config = dict(
    n_layer=10,
    norm='rmsnorm',
    positions='rope',
    tie_embeddings=False,
    init_std_qkv=0.0267,
    init_std_o=0.0,
    init_std_down=0.0,
    lr_mult_up=0.742,
    grad_clip=0.5,
    warmup_steps=544,
    doc_mask=True,
    train_tokens=252300000,
)
Each number is 128 + 24 x the weight over its row's rms, rounded and kept within 0 to 255. Layers, rows and columns count from 0. Numbers have three digits each. The size before them is the row's rms in percent of the matrix's.

# o: layer 5 attention output (transposed), 128x160, rms 0.0494, rows 22-63, columns 0-79
# v: layer 5 attention value, 128x160, rms 0.0549, rows 23-63, columns 0-79
# q: layer 5 attention query, 128x160, rms 0.141, rows 64-103, columns 0-79
# k: layer 5 attention key, 128x160, rms 0.136, rows 64-103, columns 0-79
o22 131:103129137122110112120118176112108118140112163120131084153121105151139094187107111103119129151132116118083120130124120166139118111128133145103136125109126120113139099147133143121116080114140153128077129054129093114105156114109114136145128118
v23 108:118088080173119113078142122130092149086153086113156152123101104114116121145120131124143141114113109145088133143152139129144119118104132123104130217150106153093161155103153118159179097127115156079134160107110159148098146109172127146137139129
o23 106:069137091150141147166156140114131144139135098144107142175127094132114144113155126131119093126126106135177109148114132124097116140159126107173091140143142133124121157142117119077132196174152161128136145146138134136150167152130116143119110152
v24 096:108087116156124180135132105149162102107155098131151123131109150146133092109142097148200113142174050134156129143122094147152125148112110136140122148113165098116168111134103167136112095129134127142117094098117141124161123087161104132102122102
o24 102:147112114115165127156121083126168139158130113126093100148150115145099131104134167094131143086116151122128098125087144160154125125128118136169143159124148131116119101095113121123138169143157123131113144072109175147150113160136148140154130121
v25 111:075125118085128138108161091117132138111139132143168155119119111179098090161156135133147164124162094136157165179141164139125112158112094145132127137136162131108144123112175137124121110138161119118154143123182128132143150128128165153151091125
o25 105:115109116125135172108116095130106141131137065105133105101156152158145153121148094086113147160141124138152114099133125096165104139148147134199128113105131151129107130101145153160135123155125136121120142111100140149177145156081124125160119108
v26 108:157173140174104133107170146144133157116122105114140126143151127124127151134101116130157102210146120140157073095094112143132120121145147131133111110123104128124142118177160123088148155119138147139132115127129169117155130130130094088180153137
o26 095:115131163108101118124148141148157152098104145146127126130120109124118099148123108109150114110122135100138093128098166145169166088098090117151147107133062123124125153142152131110182149140146105101148155098151173130091128175133119151125168124
v27 106:146090144106142111147084143160084105151164144122111109145159118121158133082141078092114165136132117088155132120090182132117048111089119155100113102149146141107153114126144117137159125118131144137153106135120047120172106100117083102105144106
o27 106:134108117101104103104140095104117102148144121127152137128137138114105122103075122118152147101122087117135178167142119095157138143119148131171160122160124126112102132122116100126149104116116126156170102104120160109132107115129147161136151121
v28 106:122189158179126098134152153086158087096118136132163135124097157132146113128195113121121103106132114087080166134148111124151112111117154138136149094142140114148120107163110099158121086128123116106120109132156147106058119126089126134116133125
o28 099:135115147114179111138139131148110128111160116126118131077130128149127132180125120158139141111099115123110121140164139143142128116140125140102131168107153110153104136115132098184157123104116143151140128107100119118132093148127125091146116108
v29 101:088154104144130088137134148120162140096091150150148147084112112163098148179097117157117112116119148099121155130127098119116106128180136141122156137131110087139110133149147129127129145113128133125162164157116167109126083144100116127147107142
o29 097:121136113111126142170128157142096117103099146156149063139129159131146084127178144130118115150124103112130170139111093106111116081142142178102121117086117138130158137165106137106074139130098119136140106177127100127121131157153103117138154145
v30 102:148191143136110158123172097126130136097138100144096147128155155123169121080114097157121105083130119128127154144144138129111166098167077149165102094122099140129120127128157133069161166129109132139131171102163111104120098093123097141132109134
o30 116:130137123181134166126079078107114158138100134110130122099132135136098125156132149115130156104082135126128132081154134146174126128142158152163163155139075137113118109128120119141125120143153105120130097083152146147140141157129141162123084124
v31 113:170115139145128146105140128117091139123160105073116087137118121074143175166136133155128095147107105093127105091145112126113138127132165111128157156125095143138119112153080139130151158151154155155094106154104127147139142136139152111164156143
o31 120:113138137119114146117150130154111134150115188159176129183120140123117094146150106116139134146154138107111132128100146111142169096108111099123119076151151130139159139140142092096099084146130119114096143143116079108103142079129114104122150126
v32 116:131162160132112117144106144164126129130107084120130103126092141145113184139137139116100114107087142131155107115163102112140165112142128118135147160126139148138074112132138177101154167123144122184100093132090115121150161136129135156091159130
o32 111:160108123121114118139101069118124142087148122083126168156111098125106137129144137121126144154130142152143091080156148133155143187156148121110163114135122111082141122119119104145076146129170083117138148101103109116124150097106121165077147137
v33 095:153126138129138144133056120150151149195163102114147128123124118127134143147097132119176113095113133124111095160146103141161155134117114119154135175128149115171114107090159111096144138134139112125106141105126161109074147128142107180119146115
o33 087:110101133132118107109143120151114131076151108109169125119139134112105151125160120148157136136132123130136080086127147132145151088146124096135114147154109119084130150146141139113135124120094136122131152086106123088118125177124159142110171137
v34 106:110102130100151162115102113112094130162137091104149133135124113080133120138095117133162137161135174148154128097137135140119113141124138153108160166125147097152170155117094137118148107166147097113089106138161093117111164144118144086099096130
o34 111:181121090156133174110174090126140097142133143113149117142132141106130102131145112138176124151140116147172108155116106118114143110110149135150131126138128101111128179117121093122078109132173176099132122142113128097159132137099087109131175103
v35 115:131078145159090133120118118089125108143124107155133069169181145149139146111130103115133146181143089138129115109146154137127133147129107114127087077109117084148138085175125116133078095108115157169135119079111107126108123125184066166098150124
o35 130:105121125104127124163124152166190119157133161124127115149133130162116099113085140116125167109111137116106123093113120161188105127119136119109150164132136095126120073090109130167148200131120096096129134062149146121113068106161151101140152121
v36 098:154104094116121121185094121085106124145126152132105110083134144119118140097074109142148097124098125103148098156108147109140116119108133088133158137118167112155111151143114102133167134156142074107138138142147180087101143135159151126130096112
o36 093:146156143125117135132086138108119154099107135161096160128171130124153126113135117112155134132150123159148131105107145088107115112137149141151117116115133099107153075177129115124144134132197134094112072103153062146128084106131134165090111103
v37 101:096080140069133174105132108126148093161139117139145166095126129146122136162153126119115160167079093134113125095119104114132091154111139114180104150146127115095127114072128155188116119109147153167085132148117154154168148132080138155124165131
o37 105:117109163156128133118146121169106124104135113147153137156114124121154148114205081136107119131157157139107107157140130097130151139133124130126122139173144117133126115146092153119082110131108116184112156146083108143126114107120141110156121155
v38 105:135114140141107117112109099118113110124140152147139137113130111129151134142123109197142155160120131128138115137084133131118095090123092107145116105131120153139142155140117113114106104152104131116128146123069166137108138132139115119128132128
o38 096:120123123166120184108136165135153108112142146121142172196128104172159149140124076127139112163128108148076150138103107125138139159163131127116129139172110156093176089113137125103103153119119111141142108106120147147159132102109141154078138113
v39 099:118149117138127100147158141190171128107117107154066117131155121121092096148129115141131124147163145116139195147117141155165153139128137129144118105127092134138177124150129112098136116133110168117164132172150137133076131153138136154150134144
o39 099:146177115096141161161132131116141104122096141099117135166135116161127080122120135101145114098098126114191127137120084158097140112141136106122089115092089134133143147082144154123154151133155133131126100110139152131125139178142136092139130124
v40 102:092153170095127139106141113140131170123177099087117116130123183111121107172138143171072144113117104151146131072165136107120133155102130084151119109156115151132132099067124119130098106135158155126116138142135122113103127121149187158101097128
o40 129:130102109158173191152136107141139111106104133138124142131115153141102188095149117122137117129109165135136118111177125152107098154119132086145135168139144119131148089108134153147129147140079130149136123143135098149156098124157147153156152126
v41 114:140158143115122121152130118115144124104092140125134119145103124147062168141144148113126179151119124136104146135107120139139128134187134112159145123126144093138086109121089175101152141130121144119134159134095078130129119130108105109112155153
o41 121:119152102083121156140098120158130144151170125125107111151149088128151099126145153156132148135118123147119129106136132093143153124170153167087152118123111155148116137141106151167101081099153128153125087131114146133133104133093111117118108160
v42 102:113119153118097146179125172079105098197106146152112118134105094108124129107108139183184137151157142156145123136137105125130103131120081121131135138139126112115141108121160101135134141133130103110091153101128183105151124166139125113117136122
o42 097:152145147080182114149144130150138163105153150108132136136159122151161154105084087137151119130169128103171118140134122098091120128161137109143109132147115101121200163123162113136132100136116141144173114150110143131147123128136152090122156166
v43 094:091183128117152166158144091104113139146180120151150109100160136091157133156173083115079129114156077130116077093104168123116110142107131147159146106119134138092133129132107136097176119117156125126168092123118091198150138142125099123144113123
o43 097:104115111133100160139101135088108134154162128162123130076100114141110133122151100088121136117131148107140123112116156104125132143120136109181149125146128134140125127072136154123113076142119140147126127101108130123112109084159127137128087114
v44 102:128134106136153100122159098096116163100124165126085104102132126104122131127105123164115152176131135140115168123136124093106143102129096113097138139126074113149164112159127134139146178156108134124124139125110131074071095149128121167147096081
o44 103:125103141142138104131088140132156159094104129153138121136129147102119180122120106100140111105101118103122174079087102130119135153117150116124126103112097113134136100116160111141132106148205099121116133153122087167136151146168139144128132150
v45 113:141109090133097142126166098181141112157149134176084132137117111095097095118118173150125132094149132195138063109129132120164124156096156143151128145127139122084092143119112121146121113090109142111120135109157184144147131130138117104160104142
o45 118:144116091110150138103163166125144132135129145170056115133138086184122116118165140134129127127143151163140108159113110122103138127172116146120123148082131121145127170111134138102118108128134135129124153097088149129156171093099133121147092136
v46 093:063137099173119106161108140069138181101113118156129126103149132165096113110123141156088100173150133103196112127130135135109115151127165145131145153156139109124135130123173130102107130112121158146167137155132146135099088128163131135090135101
o46 093:156135154063115125143135126142123124136131126162137137097096134139120083135123165160114130136129089091132147146133112080126103126125094176114130081123080119154136135136102124096090132130155130127122070138114102152132122159130096132096112161
v47 102:184154147119093136133079110193115109096150146095181089126076107166134157098133111108105141096056158133097149148111168145116142088131110113159125109159163157152137141124109114149161133126141101133089139127124109092124119131110120133155108162
o47 101:129103113140095081117109123104118129139121152105107165102149137074128148135131094132137132115126134162095132135122133132152160140143107112105154129107123143108161175147124142178128160106153113095126141114141108117151146132071114153138118120
v48 093:116086152133141070142086063160111176133164147161143147113104132136101120138175142155132100169154109128113142112105114129143102133113102159114134135125131134147106141155179125137119119129091133109117093109127080137115067129148105126140114140
o48 095:118134146120129140083100124104142117151119117144071112087135129142101184097099124069104124104144075115126165097133105129127088128067122101111131133078131129170111121132141123120147204147115158113132108104108151136106173155123143168150142134
v49 090:110099124127140151118130094114126142124129121117149166116138116106093150153125135110130115143089091080113119062129146118136107121089153120128164121150109113114132117138150131136170112122143126098119114123147157130152102139117094177132126174
o49 089:131135129120128140175127145140137147149162115173099142170130118108093131127158084134174138159126121125171142120120153137118157078095113084146115133114127117162111109123119110154122156167136170171122141109120123118118073103156153146112146133
v50 118:135110132139157110120083144140161159103143156125100131122086121124125148124122128139116115131138112064165137185148171121122111122102117101142129155148081098135115155141188117100152127112109147161204175138093130143152138131135132127093107074
o50 127:128087138117115055099127129102121129118121109125124161149150157143134133088079068146144132128135114119138200121132116131133161091097152124102130131084108107154115127099134101099148125150143099127067111110131127120134121155058101089103122141
v51 126:083167124144116098120144141123120168173134108163117172153144121125139136135131120175100118142095109170140130108153141126146129140118088125158137151133107127106147140113128135120117138131142178155124102158168130125089159147131111165162065104
o51 135:130120105089183161124171146150122109095115167144128139116131145151096127144130059121124111134120159111167126121156110139107123134118139107084121171118100131140127126060156126108157105156089161068114127104122135135140138160111117057159174141
v52 100:155132146122142117159118141123076118120178148116192134092064128119145100149118163134121094107130110110109128129139154135107124139130129129134157154131131120158178125139192133158129150139122150113148128150117148121138113117189122151179136105
o52 098:106077161146137117129145090140113124170141138164134125123146118095140129152089130085119139145183138116135140134171120122120106102083143101139129101114133137125168132128161138158143141128157108127108089097099119149158134136113129165112121112
v53 111:111180115140165094153147137111118135182127112120093145112164128140149183146093102118103095141118141158104109164114177112132142133156149157118121108151180139131135118157137123158150131132118105111123115140186142144107145119087154118121118110
o53 120:204125147141153155089129094106112133071141144133155122076136183118129119131174139141101109124129137139148124149157146050131120161145105155122136074103112118145137193131126099153131077113113113109142117167147107118105100110135124126106119153
v54 130:174099131159136157161127132140105143106083081168152125125080127119115094116125127141109118139121100085181203109095175150120125135133155118128109093157112108118164136140143159084142098109109150166146111153121110105116158123124137112135094144
o54 138:133110138106122141142130084094151120143127147102082172133121101168154124146127118132168120099106110134123149111164099171125113091127156110115133158092118110150097119135086088123140179186161125122111107112119170139148143165061101116146115111
v55 091:092124112140153133154164116112124117131146182168130119122154095171126178124135145112110166168129153127156129151102184100157089128158130112124148072106115117135124117141115118149121118081143161165118107138107143134122145161123095141133143115
o55 087:195123143107127103094102170145157116106145134141106148119168127116117129070146120126118151096115128156111080109096104078150142150151109162097164156115121113141110143088135166186143156105129091122138133114108126140127065132140117135145144136
v56 096:115107120116126117137126120114116099141150129133166106133121146136185121086132119102155126129095100105174148131148134121112086120106131131129123148132110143153146150134145150086136125142140100105124162104171131134128107154061133113132147150
o56 104:127151159156103109090128126096111130108112118119115180113111128107104129153109104106167127109143106113182136126079161086092116132154118130156115140140117094109146103200104142126103165114115136153128106152124132103094074093152149163105126124
v57 105:110100096158128112139165109142175136175114112194117139129100142136160100110120094124128172142173138129127140087123156144110140122143165129141128097114132119159146138135124153117138108094101160169197128134096124109117149118078114075150129163
o57 115:149119131150111139119139123139156106111134126119091150130118103179154082140141161133135140075102114152127137149095120138161099094117146165077119190143098110126091106164086156101106162094111098116136133108121157138105095141121106134121102112
v58 107:135096129060111137143091117151124184117129118130148107139113108137090119173139133126065135146122098123107157113101129135152112133154119130136116120158127140099124131147099146154092096157138159070098114142091100163069108148163120116128128124
o58 106:112149157096100165130121132097094104163120114134089121143132132086132167094150106136100148151123109150096156119171081114098124161145122117150104092107152146196103117134138119105149147141139159136130085156122128145109152139083137146167156138
v59 109:134146077159114143134181154159132119126100120136105107106107124136135130136115156113113111109151169128160085137136133136099130103121167121135124091136151116163163111153088127144120104097123138136114154133141165144126114136108138127111141137
o59 118:106130113153164105104149133128146094082120160147125131144131131139116111115174172118124112110117140122140126146109133099154134111162099147149119128104130164117108100149152150148123145123128091154171147147130131124122104082194148159120111149
v60 109:131142182118143110180125149189119095140134083130122103092123127131166091068108146132115168110115113143090080136111126129129136141102118103127118106145113159137168092140146111172172129079129121140139097128132107104148151129146135149118128180
o60 120:122135158178154107155155140136117130119163148102124152131083112155127129133113114124099096070137109118129101151161164141124130131111147072108135129130108142136140129137131205133162124142086145124157179090132109147093101147151143144174145114
v61 094:130140145121134160168076127103084111146129123120157137143099108175122108140145171177117107193135139130122099138102119159121156161139116130137128130133104139138175128152149108131201121090122120152119145144114135103095132109172113123150152163
o61 090:149108134196136119106159119136133144169137141106143132146111093126150105160154158094095134134170102153112077134165125181108106078153131113143136146166097159125151135121128157112142148128092136104174131110142118151157159169056120110125138106
v62 100:142152114145164105145144098121130136179138140127169096102104132108132135154139102154112142168165106115111143119125124137105125098130158136128156160121125154122134127117168108148156132133178096131109130171143132170098122150112125146131152129
o62 105:097162172144108156139106113095055131083164077117132160109121118123140118144099112116105122113132095127112121156117122122135153132064116109129101025158144106181149170145107153145122119132127149093116100150121105087114132113111129119115119096
v63 115:081144161131160110107132127104152128110135178117143113118086167154134164116131087149133129175160143111188149117141123111144117129070102142139116164143124123138112147118140131140134120123123140125137128126118101140073157128106110110070146133
o63 125:147121104160120185136116084120114112084139073088140155144113129109098146127108110160157108089122086134147116160132116099070147163133131132116136129179138092129132078121121144111125182103120151136197094154110114142112102135144134144127178157
q64 172:149140130164096128154130123102093174152116103081167153099140107122120087067085168099164143124140129131167127115119106121095086154145161163154162104091131131168130086094142148138123094106114104082106170114098136102120129084154151102137086105
k64 142:134154143184097145095124145116104171122150097133094132104135119117183108138120141125150177109139096156124169123124135127093104106090164113157150108165092124103114121090085147106094119101112096113098176139120120137149130119148118117120093107
q65 138:161146148137096105130125107094122165151134126079185125086124114124109088090101148110155136133146130155165132107087133134095101164141141141158144081082113135179113085136109135157103118111115108114102153118125142126098120091131127096119096101
k65 125:133141152195122135108118138128102155101126094143120112128148108124182141141144095105132131110111127165132134085103156112104117109091149119144136098172076114102102128109110164112109136071119092123111138135156130142136095150129103121142113119
q66 111:107100114148141149157107159183140094129112143149090116150113096142136139131160091110113083127131150124110126133162118109148153097110103110110111148157145129108170170102161128095150160164167147110133109156152129146147134171134117143136175172
k66 093:126137101090145127151128136112165115134131138115167149150098164158088108118117141133117093142168129104141117156145094163135171155139100157121097145103186134131150131134132109124150092160110137124171137113118131080105164093127156100100117110
q67 090:118122113140108120161101130144138098146093112149101118154081088139130104163149104143137103149157156155091163126137086131136141144099113106093128132177131152105131150166154143148119111143133139148108124137179135125113123153149111138147148174
k67 114:110105125126116107123157144127141109162135139083159141143144160111072122099093159136128111136112139092167110127155142165136092153149105177128129137066151134153125107104101094150136136143119123124150126138121125130132146102107161111146137111
q68 097:113099120105121146149114135129158128126100120121116160183150139130113121175154099122123133122130124123118129142151124108185162097086105145142102131157090086118106161132139117093121128141119107156145137131111137096148137148201112169100128150
k68 128:108130103116131105138107135135120106140104179130151124121110129119109107139126152163126116171149133077138118172154147155125144166146117132118091149114189138151152122149140087162137139155128134133191123117136111122091119134117152092110113126
q69 121:153128126149123120101115127102128128092162120096175104086132141135108139112106150119146135147133120126178109112101158139099116173139141121142135094104147168184144097116136113183119114092095130133110169160125107158107123174084164088139138113
k69 104:132145120156096144138134106129099131136133097138128108102139133126137119101154108108147123116090134188129140084104166119076109157085127106148179125143104119129105120142076125133132142106123152098095131133140080176148105150109101133144127131
q70 105:111127130166112098093136118130135114129128139125154097095114123130121109109131141158166131180148139132176109159102154165108122150153134102161100129117139145155158121122136084158135116128097110131127177131130117150085099144117164124123088110
k70 099:092120130129089086145123156130098135127143100124116116081138103077116146137139126134119135119096126156136124119124180166067108157135095118178140130149095115140091100125080100126117153110149121143112139163112090162142094166096106120139137112
q71 108:157158099190118118102130085123133135101127089123133096100089153108088082106099145138146131139146111161165149093104142115106147159096133125136174127116129138170126092110139131153120108140074104109095121129152112147079111177126139133116104113
k71 099:107171106149086149139131143147098134092135133144140122121132171143143138096122088131121110116105117162132124127120156139090140156102146125118127140141155134142143136111123120140156139119073170089119109158128062138152101132100095078181134102
q72 109:124134148088159144141097136130113132153103150138137155145133089151156158110136114110097114116120126125091088166138086106180131092154125108108106134131134153083150154132146153088151138158158146147143104133138159066154143104130111115117163135
k72 070:164113127130157151143109127097119167151129131118153116130132090103145132149126163146147150122150114141125117128141106153123146131112126128163108107101098117105117162135155138116109105100150087150133165093129147095135138104161135164086121128
q73 115:136115128166103096131160100124148144135159120123082120127120158088118118170138156142161161149130124107142155088111175148102111128115129134153155127100139129155115120143098113147103137129121094112123108138106124189123115121136135143120127118
k73 077:093134134080098104143168148148154118142143103117124111177136168130127121112140082137109117113092136125113130108131124120102126113154130103141143134169133118159109092162081135151093193157141129106125089161113096182139154150081137097118128131
q74 075:133111145142107157114136099170140148132121162108160107133097115153166142160124116121172158133174112148130084176099135151127124092161141063152108112112096144129152131124088108120129117119129125132112150151106123129105097151137145124135144116
k74 150:111149139116097112156135142121095132114164113117129112072132129107132150144147116143141124118110133143127119134115152152041124167135143114155145122163117139133118085120098099164128165089114119133082138137118096157147100167096116086149138121
q75 124:137135105141157146160120133142124101148088123152121124154143149138115131109136150124100097137134157146130103137171128105182147095161124150089093148115129089111121170156165137103162146170121156150137135097157135101108141109141114116113130133
k75 067:122128121145152152165104113081133161138149123108146133083120128103153110142116177159139169133158133121121121141158124181102145133102169130144126119125134100117139108083154132127126095091104116091128186116148101074115137128103121130144128117
q76 082:107119129140115110124119125147119114180069141132160130117151078171152131129097079144105102126133121146107108160122122118144110132149111100164104118164097114104139127138162079129126114125131153149155161103165118089137101167109085124123100146
k76 075:176126117092171068146131153101133143125133136120151120125130108099138127143127155149134132154182118119142143179119102126127102126115122125127109109143095131071108123120147134114142086102100119149108168147120137125108094144115137145094148141
q77 074:142097106166140137086131098114099140121126135131133119117099208138113114116115146160176115163076125112142145114132138115099156139101150121106121141106171150153132127090122113131147117150065169097134135181142132147078133158131155082100171099
k77 090:146115085140144157173084135097093130131128160113130109107111113169118111118113144176124094113152127120136125128118138113122154124133175138129127144135181083125126107126103139183142130093116130077139124130151119156155125133096112058129109124
q78 074:101142128125114108091125115116140150190097119138133164138141127148106113165121185151128088145095128095126073118124139117181115110158141118170115112140138134162153100133117119128122111124118123141139139105161129117176125144114156164133111131
k78 071:118101096133130137151151117111106141116127153128131132137140122080145115127089157139135145147183081132159116155129130138147121091105119088133118118156101113092071039099125142122103058108133131105145158136159118128091144135122139164087153116
q79 083:132168121068132117131140146150150123109169150124131106125135113165176145101108110119114112105152111113109138119122097158105113143131112151129148152160135142072125098165121097103130144139167120118100114084071124121126123125111094167144097157
k79 086:170183146161113130109095097155173113092123123145139127148159146158119135097131071083138131131107096150082171139116122105153164165118132136097137136105111141108154173134119124102144152136125115167105100104147134134121146123144127142197101142
q80 128:110118125141155135146088107152144074128111159158104123170105132159119143157155117141092103130085150111093142130154131121174156117144109098085111163121157132113127143172137131120123131153146161169153094146140118145146114162112101145128176162
k80 110:152155147115112104170182123142096164170102077089127153086148106137095098111106159106167144136138119130148094130109111126109124139112154170165148100123114150154133099118121140180120112060113077089125138160090127142109117095117132136169124099
q81 086:137146116163099104159128099121100151169073087074141159118122102155080089116078138091160115148137148104183099119171113116139090139158133181147123115084166147160153116149165131120121062128096111112139145125110141087101130105170158077141123128
k81 096:111160147145098153123145111149102135133126085117096157094193120124118098107116149098149157098095113161126115102100140135095113123104152127156166124128103135120115119107105143137137141078146113102078119161108091165155132128114111150175119101
q82 110:109094135099137163098143192149140089080166155154121122146151164120154185154143121142095132090099117122099125158129158127123148111091113117114110124155116105087133148090117109094165161080098160137136137150129112173205126141103114118105156129
k82 113:137139121094163101166137143142132096136109130141134084161061117138152125161153136106106098154177146135122145142113108102156167133112106097098119111144120132136129128151136174125122121177167125147139107120156179122101126140151135134085137169
q83 114:106109136147140155139110150170135115102163127169097133170132101108172145130155110129103122094110143126088126116152143099164149077115111128103118154155115099093145163099152119075183156148161161125133114112144120152171140151146118147138168170
k83 101:150110108086166112181124171170144094153114142136124114134076120120138133152130167143129097158174139107128155166135088130146160113135108119084121122137159149130143131126150140117138099179151126144146123126139152117105130138151144129096164174
q84 124:107123126124143166116136134170149109143121098173096127151127113123135144157157106117104111115120115154078116126179104105174139074117100117108133144166112108074140151128135133093140147143169134147110076114148140124136131137146115167139155148
k84 092:148137108096154099153130162141130120161120155128145141153104141129131142165132163158118108161178120082134120175138090157149143124160105134106087104115147142139143118156158122122125121173128101165164130132119157088125128125135152111103169145
q85 101:131136114071154093133135110087141150110112106140160159114162171139101143145072131133126108128115137105138097112141105114152133136115167186123127139112127110169109119143130137131121115137089108116136134139124116089104159093092126099140115085
k85 122:098138088160096161105111095129114114126126192133137151127126137155105102122083110136120111166128108099130140175135148148149140174133134148123082154101185130136171164117139114154112131143098187127171113089097104096120127110147126110145093108
q86 095:133165101151130119115112112095153107113120115148147111112152141104069075140145155131106124139152121160191127112139152107155152146085098138155137128149094133135108136115180112125127118131076109132085157106173127117110125159147131137085100112
k86 100:093163072159117133137130148139101103105144208156140133102120151131135119111136119179127080186150092122128123168149144161110158165119118137129093164121169154142149126120171098120170118155094167141159116127119098115121119146118110102122138119
q87 102:109139122086126130146141153080135112109152112108124143107117154123088136120124115117090111120131161140124149063146104095119148144093138189107167135158133101159106126129142162120117159127121131096117104098152110128141154138119111120111128134
k87 125:151136117178147167119139107137168105149092151145123147140120157183124093108087130125129122136144145104123151127105090106178135104116170138074114157100186112116176136135169153127133101154128160089143097109142154109121147096156140149142110141
q88 098:129122127161110102083137117153128131166104155134157120120137140153161144155120135144163136142131122111147091164086161153124104100152137084179080109116125135134153131132130070129134106117094139135139153153120129119086096139123146117134118103
k88 118:117129104100121098154112162108094136090155108106160117091130105113119161135144110156117119137149121130135102158140148130081132157140115121149133113167116136123079087112106119153162141080085115139110163140127107139123099157091121085136135111
q89 098:122148102118153134168135148100122110080151092135117127139126139105093144102122137121103104126113144131101190073143103100106151170105121176088175160126154125148098113111148160139137133153129127120125092107162132139143154111130116118138145148
k89 124:120115129182125171105113093130134136148115152156095142150125145149113099118114143109131139142110142127110141105112123117175146124096161145120130152095155105145172163117146155129119114147167139101146104109140160113133155105171121175098112124
q90 160:111118128143104091108149112107125166128148125094135119088123127103109115151109131147160157138111116093126146128092151149073102173118144116181143136125131141157127088099100102177108123092111116103112132155111104174133104154106143123121118112
k90 056:110152154107085097092128118169105095127145139134122134141147094145105144122148070102117089127105105133129139127102123088118125118151121138133122143151141139147120099145102131125124181134150136139136078158126130183154145140138154114126127110
q91 079:142095143150115162090153123161158125118136130139134095127111158146162156154114120124158161160139116173160129130130143149114147113145145085114106106134112138151151145106109134108155103129086126155114162148117140156091126176139167100158175111
k91 121:104127124123113121151143149124099123123165139107117116076114138103123149151146134139134118148101136120118122131124161145045114173130138129132158151158138133151125075129102107174124163106126140145071121150126103169149098163090137092150160134
q92 070:140118131128137139179145164138158091087184083139118087137112151098123134128186148125100127106114156126114184104128117136095127139124138135065143152112168144150080139119119141132144141144144143112111080121139119178123133138111098100130146162
k92 092:088116146166119177121159092148132121122123109133090150114114163129130106109140143107151151121074162125104142091137129132139121155097177172140136145111148116139183146118154100131121157160122141112100114143139132139125136111142102135161115126
q93 090:153098130143146117059112170108111132117143104123116114114120147136155117141118111135123126148120131161170137105129137127079111157057126097123142114126100163130130112071126119152130154134077139137121157200122147129114144153118179122116170130
k93 087:124087080097147092145144138152108090128111119109163140122141084127086136148152111130129054164139146092146144141138097092129109161159079158089135141154158134126134134181137113126145134154112142165128109128122149130118110140120133107124159157
q94 084:159163143101103114155129153112130128099158106135115123113153096141144115115099120119105159107173114170150161129124107166119122129140139146134116140147104083072096146173136136095115131101185104140125135059086123132150147084159079160152061147
k94 084:117152167125129105091145124186163121105124126139072127145111138145119137109133085121111160129103110140089132117151134143149166124129101111132140140132122143141124162145142130095121159177141107174119109177098139115123148122144109170164146142
q95 087:129178112117136127167082125160139115166118139131105127118140087137157114104090144099110116122144142153150127137144103113159142065158105136141119149132136125082117110181127099125131142178174152153106133109105132112124110137125108166115103157
k95 092:161169110151156124170107123123129164096189128133155129113143135092127154134103137129144163119109129142095158141154101139078141145126145107099154130133107111114130156099126119108144127125120112154102161081120104091097163109092110122177140137
q96 084:103146111118127154199148139106100075146091134145184132127103097124119121103168101125118107113153165135098105129106139106134144117118109121117140125114124098159155154124145130124148137120131106123153133109168110071135109121126121113122111114
k96 091:130132140137082140102162118097124134135098098139106124124105136137124115166104147114128160117156153126157110140102117166149121083135105124160094073150116138090126145141166116127102077103097162098107153110119149088141111103169112176080098089
q97 082:128110161107112098075133128104117181187124140114119191130140076125107124165101110131103129120123098123100090138109121117151112124109100142192127134164079138084135096120115135133100142091143096141137127123139114120165102131135147179112121135
k97 090:155130126083133089127126123111128156138105124126151120163152100106121141126138088119122130131159117120135108141121107090150129102117106102162128113135092132115082113134103166104128129109142080126148129135143153113133131138154174164072148136
q98 077:130166109117161140189129134131146084123130079127141136138152113086091113094170175099104126103136170116140138130142099116128136115161123152111154127090167106159102126140161126114124138122151107115108133106134115118133118116107118117135117122
k98 076:084146155138091169099147119099132125116124112133111160131132132133145107135086161113140185086114146144117119107137150151136138136116158104148124126104144128134153123097143099136120111153107149106096145121128138076124136110145106149116129084
q99 086:133121117151110134167171154158128107090121088163148102116129137108140138114162134133134129136145130151114160114142143136117128152140160116105125100136128104186140163121138172110138070112137121131151129101151123135130146144135093063159105116
k99 091:112127154151126131089154136147127113149102148144066120114084171130143106127144160149112139127127125127137136127137152151146108149085123142150125140136155154131142115134148089122112120165140167144091122179122118155154101138149106133114138137
q100 073:115145137089094117085151147089112149133128146127143142129111111145133147156095102127125110101112103119109096094093127130122095133110106108175128117165126131101168100110117117081114124096111093111167132122119153102125128146134150140108125102
k100 074:159112121097114100109099115102121144123076163120151114158141127176115146136115095146118110130168106115152142179076115097150143101128093096157113115142103119097092104138125169101135102112112126114137138120170141128112132138163151162082132155
q101 085:150146136138156139119078147121129122127152115103094096101130132120121090105112130092129151136136149149179142116154106127096140108100111121109128131077126161088097127141125110128117193181133137119088147189086163135110135127122166144115151139
k101 085:126127097129117137183130151156129121144162094099162146122131093133092135128157129119127106110079161125105136111164113132090132143181105133098150143108142114160165174151115103150132162143107123157131137114099124093129170124092100084155155103
q102 078:135145128120160142176135153106131120103183088123104149138149125062081117107149185112129146111104147104124156111135124115119150113142132172109151166098179119142102111136130137132134146137167122101101087127097114160155117110128140124146102134
k102 077:095147161170104181096108085136145119123147134146119137140131125145125107137120118095127159106067144160099126080154147127135159134132156100117140150098150122170155157133108110145106164141141146126130118093126133108153168090136112136154114110
q103 075:126132139134101138103124127154136148175072153138147130127130092182173135141113061130134108136178104167136099156109124134156115112139103111153097086159071130107163151116126129087144102109133102151148147125145149076117129132142132148120114122
k103 074:163140119068155074149149165102139132147117140102150103143112159120156146141132129150128105121165124102144138172120136153103110119118089112144126095166089123094088121154136154120139122089113079142122152150119107145114090154110146115100140143